Part of a small language model's weights.
Size: 12 layers, width 256, MLP 1024 SwiGLU, vocabulary 1024, 12.9M parameters.
Architecture: no biases in attention or MLP, tied embeddings.
Training: a variant of SOAP for these matrices, 590M tokens, 4501 steps.
Each number is 128 + 32 x the weight over its row's rms, rounded and kept within 0 to 255. Layers, rows and columns count from 0. Numbers have three digits each. The size before them is the row's rms in percent of the matrix's.

# layer 2 attention query, 256x256, rms 0.186, rows 248-255, columns 128-255
105:135098099058138101121103155129178119178137130122100159135124157111187145168198137161121119107141084177076000151082130141039125095113161129078116110122152116149155122096130198141102098154140127099133133124125098137108122220122068120129131126094125142102117140098180185101108165123127104110143198114129165127132110134098107128144115128146132115129062188127083134194164173148112057135123
100:060107046090080084145125169095084161088104114157152081070132125145159115174120150130107188177089117090111113168094138118111139159150130099144145163124172088142140118105089141161140128085147154129170123142076137081149097157138145123164173155158156160102120116133151098126116127104128084062112104139114181173142173105120078047193166135144148145099154120188165170138125041125141146120131
107:146093173122134112093113164132127087166149095125086107104098058188069178094155121120153121137131159204101080143135152126096138113124130099156168097145151123157142139122120101106131153113155114108153069170145101142118012130099112149165091173062132100121044190131164139148123108107109195199160117161120151151127127115171144117130081137145148187131096113156136144158097084133109085106109
101:106154189096085118169164079129203162139120072134178146134130111145053110147170152134120079097143146140106120095145107104141125111196172136113123085165130117122165155107120177184092125062179153128103134126143101093129138103085110090127104087103082100142129131105109140106113144106119134136151190154157137066140130161119159139072050134162115171158099177080145114161168145131136102163147
106:165156147164103159134185154182116125101161141115122103162086120106171113139190156189159079078083135162129134120171104179102171122157136101106137076095079094156085175165167138094140163157079093075144130115138120093164098064157103146122180125179128133162136095095173101037146130098137178139127102136075070094053145108041126099118065099159157114084201138140110113132078074120077121148120
107:116108071137120067184114129110116117084111123098120135159162117140093082054169129127126060104190179110048093092172089080091121153100133140143110085072107150126080220127117108096167126111134146082138132185174174110161147078122160186130163173119146057158138155091159185090110126114117167100144132106125121130116184112120147138130134138094123198133139122183139087102147154109158123108184
103:095167126194204156150164164098129171100146071087144171121147161183104124139154142118119106165180095120138101099085105115200144151109115112157097121120133150107106172125169159134124151131090098074175134129101107151161127174156141133138135101119093103115112136137238114185068099154100169189082119168090124143098079120110120099183152159073105145144133136108139139123075113139092176121157
099:148064154127110110082143135109113141197143186157148111078116138098142145167155134132116142137188073154169090151114139102189062148169131099114096088174147138163176151148148099150115147064077163164134141075119106127112144143106132126134147165116168139066126127125124171139100144083176146107109122137146181145124130209115128121132154164123215121135153118059079135082124125084157120128139
# layer 2 attention key, 256x256, rms 0.193, rows 248-255, columns 128-255
109:163185124107165104128141183108140145123097125097056117113085146126073115109099149098170084151146133163138164138092184122116130097164092141142147144191156131134075039190173123102148131125173124096146094152189142124107148142164114187103148131142184204109132131137073120162085134144169177101146109114164163152173140063162144111167115119045071131130119124098070087178170122142045140159099
106:104172126171042107145121137103136171080089179172157180120079155117180090084098088112132118111130144109094085129123120157106150109163078169109098103135164144099163110144116119157151166111131100106167149125140147094148162097089113105157167172103129136136056133059081118096062140169133101143110196077147098123223112104151169106192169104133132138139115114153094135181075101127176138161118
114:146159094178148157155128106118110128141124155123074078172158122151132106072154100132159146130143098093161107150107150098081131115144157096156110142178137056083121104207130158125188154110133102066084082154122132154171164128182071193122120164117088133151152154141099137159129096104123167120177136128085171186082088085099151127089084111091105142182158127098098178173156094102122170120089
107:131134091143097135126173123124139125150170076123139097104123088071160137154082175094098114135107097053143109102178072054147153145187170076170156145132135153144085124144140139103119155064166128107085030125112137194109133144081080150110170102112160036126094178165087151145100152098135104120080095116095110091185167114110115132135130135121154078126207119107130163135174156112100138127159
102:126152137122138111112134123138112177180151115070119147124040086142098104104126136130083092124095119112165167136107152096160089148120162124106206082129194143153127060129165154080140153105123165098088147181134140110172121153145115130071106105162196092172107184135111161117158136070163108142131129105154161110156157167126118053151157136194105133168151125169088131091127108223144157143121
106:152151158139080100116133112131121158085128135152146160103119168166076091167098128144107150175129083201042110144127164153098128111161131104167150065115138086152169061145105187147108116136122181129044067102146118131122097140120126095113162172104110110126133144086187147129154175148054072149112139180109099081116111130097173149088139083160097121154113163139078120075139121115104103120094
099:075167125158142079115135191132148139118134162124179117063133104087138107073171125061199149163120107116107124182138079166141109117110134058100204137180155098150087164112135136083101116171147089166191118096105095073151138174121128109102151113132153195129121138075147070169098089182107160137141083082108093131153079092161157160130159079087076134162094165117129121164096160184126145131130
099:096104152147170091109146127113156110109130131219100080085167184115129161165162107109153110062098153147088147062118101180125122132112082065121191195109130174140147142099084153116133179162056107145115144160139145155159077014137077119126114128135157106121138127086076152120207158144151149154151087116139150106130138134175119106161124117133155100116102151166098123155134126083164103182065
# layer 2 attention value, 256x256, rms 0.157, rows 192-209, columns 128-255
087:113155138136168061149102159150158141112099139122090165101075108140100125109126107114135129124103164136143157105143128149097140101120171144111137080093109043177161185122061089138088150090091084154138154177111152168075133119171099139159112152103118109116190095090095129118084137119173147128121099147146147148127066128130185097145111153151209136069152114091161071167156142128142165109093
094:128089132117114128150109101111104121178146157076111106102147122139158127136090162135050137140109112135108128154124045125103121140122115125144111146150105189105193159122173124151080055103113195138122119160100084137028126188125110093153168172101110091125066143124120122158103120099157068134119166107102167111095169160154093061086118151117144106138226095132139166090104171143123140119107
095:139153143104105130082115105112188161143101139163083118145114080173137094126165147191141100129148156188163115167141168143083149071104151141161058144137121117197165066178123119177139134166173183139163129122192158154148178168128123142143211138109138112134129116114150092132144184100092172135133096121077163123139157123098116142120099042134133142149077139075137074197187140139120125176103
089:138165115082172148158117129142115139166140117111134173109151057140131122122115113146143158122137207155140119123099176120154148071082134144134110103114139154114111107144163074112086134149107102143099094188141092106121084165168147165158054115150153085203158167155168159090108093150205108128128114155067162093154143113209115149156141086172109121138137074122118142076162115158111108134129
094:126068144139101080052137143106150119103107108109114125097119127120132175161090128129098124095098069135168119116105105109110119160134096096162104187097121124219097180066147113183132107178167108148133199155121126156128126049070123183142164071134126151119157170108118115096130083182161176156101128134115123148134158137097145096067086178100175140147115152152128146118166146131164103146186
100:154114146089185103085136154165140073117140154123160147145121106146118104161131094120155129130168193103070135133119140139206129133004125108068160110049158170097127147106112116127137129101123135067121097065117169156144154130110152140158101160127157122123182108187159105110073179139162178213153125056094100114120138095102138104190094102167141103092159093138092097107208154141115108147160
095:120102154106140148131172165157131142113126135139139174123155169140193165153117135097128117158134077136136087151154174101083108113206154125105142088081178096164111112133149124123076127082145154152135081100174102117086156126144161139115121202141093084195123062080085191096130119120103071176134156148084109120159172192145109083124141087118125161081094086110089158084153131112058100096126
089:136163125153123124114168106094120141130181152157122128119144147098145115100075147142150166139109113139134109149090168120141120173092138140125128078172155117097130128131104085189075109177103136100084124176156146112133164135201154152133117094134111105157138113156180103158129134111115139135103136181089116125114078113092133114071140150086189178203120121122103083052108094147126170127187
091:165143195184146081136162105161108145074118109131147103112146166118129151114119110160115048147077105061111090141146121112099132157111126099142061107107130123152180137072142149129157126146142120131152134101127105155098113095133174155167185137167047118079157091140142137067133114118179130178106135159188168101160120077213089165139089173134085113075123120104134145192191179146118119095170
092:110161135141131161074110154152057091208134139150103150174159053093119101156047126109151144085158083152158121111098177132118157139093111098100154129147084143148149132082108191125103175175133176139121163166130136155158100139151173086113151143104156126108101064095130134114098145076192139186113110095137089104089166202163103101149122131222106161154130102193144160118186143108149134094088
101:042154158134152119079118108084111106136133143083152093104065128131132111109198125121207114165108086152094098144124088088160196165149091118063156123111121178133153147096110180148135177074148121103138094071168111118108156112143152132095185192195110081131070115144081135139123136109116123107143135149101145155181178070129108116107149136112188128119108119106118131115067132167128162147126
089:150093090064129131115086154138140075122071134078116152119145114165175128141165166127133102121110166131072074122132116113154114163117150114122088103083085189104153094074164110106128151123102130113079172175165186132178141096113122153105142150095167118158123138073150103158139185135173132145091125108060148136122145075114116125116122140122125167097132111144143124098136089156133163134078
085:159170125173153082117132131110147071117154086070096200115155084139116150148120160109114179125135146134158140080074089157181122124123073168117125121095128169146111127157142117124178148126127179131124137074119133092168076106148127111085116144112150159152071118189110146120130101085122108109138166135137098132134164117189167088097162159151183127133135036111137130131123091113109168147086
094:152119079152137125122149176119106167124131124157154111107128046070146177146139120111127210084172112090124127046187056104156158148118127194141146130083129111090215119121095092092139125124098135101122101106140117132132076121161138095087123144144125076149170099127125137140134122103101129142168130105095105144140108116128072103118178076169069149126193119098120166070144169087171107150096
097:136124075150125181097166160111139151132105148133135111143142103148093168155098111130174153114077109175152082080153119119125104094107185109156148113161169170160078152090110150151149137140121127102102137164116146127122173178141138190094120130170169176158153134162094152148113117115158119093122099112196083146096145086149183185098137139103161082180104135104110103159198146128153141077094
091:179150126102070169098159155136165139149130115127092150112085163122230114085152121165126198121113123125175098099137157138165132085119037107133103107177185067124152105069144199150144146110076164078135129092055156210125110132099129131089086090087135135091117129116130158165113148103099089105098096144149152120102131133196112090107150112171184123111133058145122143156122153135096105080134
098:157120083138143141089105102158115148144171087127168084101092097123156168094137116141108180123182154109144134129183137108234169115152156106109141102131112165089190115159121134095165112128157121112157146175106142148155175089108071101130103147107108093128159127130156103151094107054143172097114149074142113134124195148105050129119123173136117131123168157141171159099120116094110106159082
088:144180156031118139171114107057136107109129119118097101139083125150109136211124053150134070123099181161080146156152141066143134178127133110127137100122116149114092063055123137103114111141137179169056151116199120166149149195086138169159115108138164141131131098179093159120214183123119143108140144106125062131122141159168111144118130173139089097164071107141138073122116115130156132098159
# layer 2 attention output (transposed), 256x256, rms 0.146, rows 192-208, columns 128-255
077:142052133137069104160165046095064125119096142208176145122140134115182149152130112196122030137112129112067105124099118140127176124127142102190131142146138157084118151125187129122122136176126146133118125121172148119119143152092114120094220152112142109173104186148155169104160142162098097080073098162172118115125144123034107183075160084118129088116108134128130181186086115123147150158158
089:098106148146139055167152140099130159088143084118118151075121136143129175162125134173130139165168138168126094106135164122132121094132114126066166162119143089196130118098068168113134187164145120139093146124133095102146071105196169106145162101091138089074216122121144184132103109104102111118132105157072112157085100108171181119161159124086147132162083167128121130142149122135087120153136
096:095112152110151142108155112119114106105125121112151095141130152127077144130134146092087174122160103105152166095101109108124161149112123101094159088141095109060057202090130144110117148099104113156129144130148194092182148166118096131107070111105075136160101158147195173145157075130181160151077149124177143136125079123118173125134147137135112143116136103191151162149046074126194145101161
082:115133112094123174087106139131122121084175110128144104129145100154135140155150162089164079136174109120097074165155103118140106108168127130104130122148071163112136166088127136172146100134112083112168137136105062071144095110100098159114146164085112119110130120144118119122103116136052152097172088133147153117061139143095153096155145067111131165125121071101147167075108119074118142112174
086:115132184072134159164146099196182103087120128105098114131085100145167128091127119125145118065185098139129104129144154134100137118116157127143119065156128156094132123141096137117149107118174169197115144143126196112105164170163127105146096128109097128153142142105206161110124119127083168129122130126126133120129140064158118168083152142186121141166143177119132141165110042105182135100129
087:162119096081103115155133091140079115091120126116150169209118118144154130095126128130058098143107113137151101154125095072105111170180078186166096066120113133133126125147111147162109101117076077133149155148085155087116153157123112170120152142187072149178097225160080070175095118140056133111136062154146115146149127132110139147123155121115098147128077097079151111050080141167164107205127
090:165142144174147130092115102147147124145155143148147138140088123146102096133090094132157090067134170106168160195105130140146140075129135161151154138136116154086072162087017105138140135142116129119128161062148096111115070087124139153135069101156142161130148139125103113150112090145147116143087000131166121110137086111124100146141106094111147118131114169125147113118127111050114184176156
093:101169146166146101089170152148121143110127159122136212162114115121133062155141163147089143103161169097075113097106132150136152108157100083089120158121100098112135191144141210175182121073110110165129081131108165117154125168135134143151197128163098142074120129088109122166109154172148138055167198086061158091096094145084109141153142175084149079101103132156136059138114183132139110123135
084:114140073063117109180153157117118083118140133173149118141090107093148150096092158136103132171127129139104141084102083174126138100156125089141117143120142101107115107159104103172084178162155148018103135160081133133192153093129124078160092065109170115162161157152093155120138137090131162136142120156135085129116147136136161140117146100150085135135114153152192141142110059110129103148120
086:102039147097149064157139073137149171078161116078134177120110192136176123111146200121122174182123124163137151138129122118103118100105135144160134125070184057194126147148133120141121125149135097093155102089107108158102052132093109134158156172115132118157122155130188100140112079100099131083111130140163140109138111127101123144118175117142144156130169193154105095163125117171085131118146
095:154101115215120103209148146115102156133120114107106074199147123143143098097119138108102157148142151113176126110186129162161143111169139095100112188124179083136113097115123098135105153116153109194130069137175078153087130118120137119174126141092072142088174126033091113102117201132214060107156142093115113140107109160105166145128129126079075168135126102130114127122143148088165165171119
081:110180102115077155116123106058133147186105141142147128135134171092083111112122160102158153110157079177138160158057152128080107179136146093101151149150199136103149104105101127140172133140050104139147177087101159145141185163157134117078086103156084145135112144207135122148122101116104115191120187069148117198096116128133140170116121179079206142115115179149141138124144126161164120096138
081:118137098170106140153099021159107167186140144112137096182063184170094126152130099105119113124152197053094185101124160089101143167140175136137154200159117132094140172168141119099154126140103150124102104138162151179125105154081117127156143107115085118126114138139140119194176091183148139151090100131103120156178174123154110147152105131139094143099157121097104160159169107160133163091185
094:079103128106118114122084160119124173143145128145091117119179206183163108109114152114096079108175189129102081146067141136154094098129121100126095089123134130113107138122151155103088106108125134140180121125107071146157133146108168184183151113084131115126148103082142091108117201130108139163098103151107061188167141106132182173140124149089166156131112132136114088113108215145092118112118
100:123174112132167115140148109101133150052185147156156137089148174070145188121095140096137169140191122115158152158113115105150185136075144123132099104124102137077178083169183139083090138116079148178187119095146232162090161099097122126137136120091129111139114155119121088118120086110134125097092201133122148120181138120148048101213129134127102134140155093110191157156099139112114123126162
080:078113149118149049106125078091149050136121205136098106109100142137129154138141157091106144127146111088175147118059083086081189154073165177125154126079066091150105141205126091177119152091168136101155127120116074137165117090152137121120167100123142160040145137162172118079156149079161099109156084162120078117141171116168164141150166131115093108138115144121159132111120072111124130149148
094:073155108138138135109122176116166116142162114166137144119166074189149107115195162165132147115080138153135115089124075102072039127141120167090114123157109136121083114149092172152100137174145125111144135088093115120144064192136096149157096123139107118079088120101105098140105191147093163135115159071056113120205151150153174117132131079092164169133136079094140089186100209122110163135135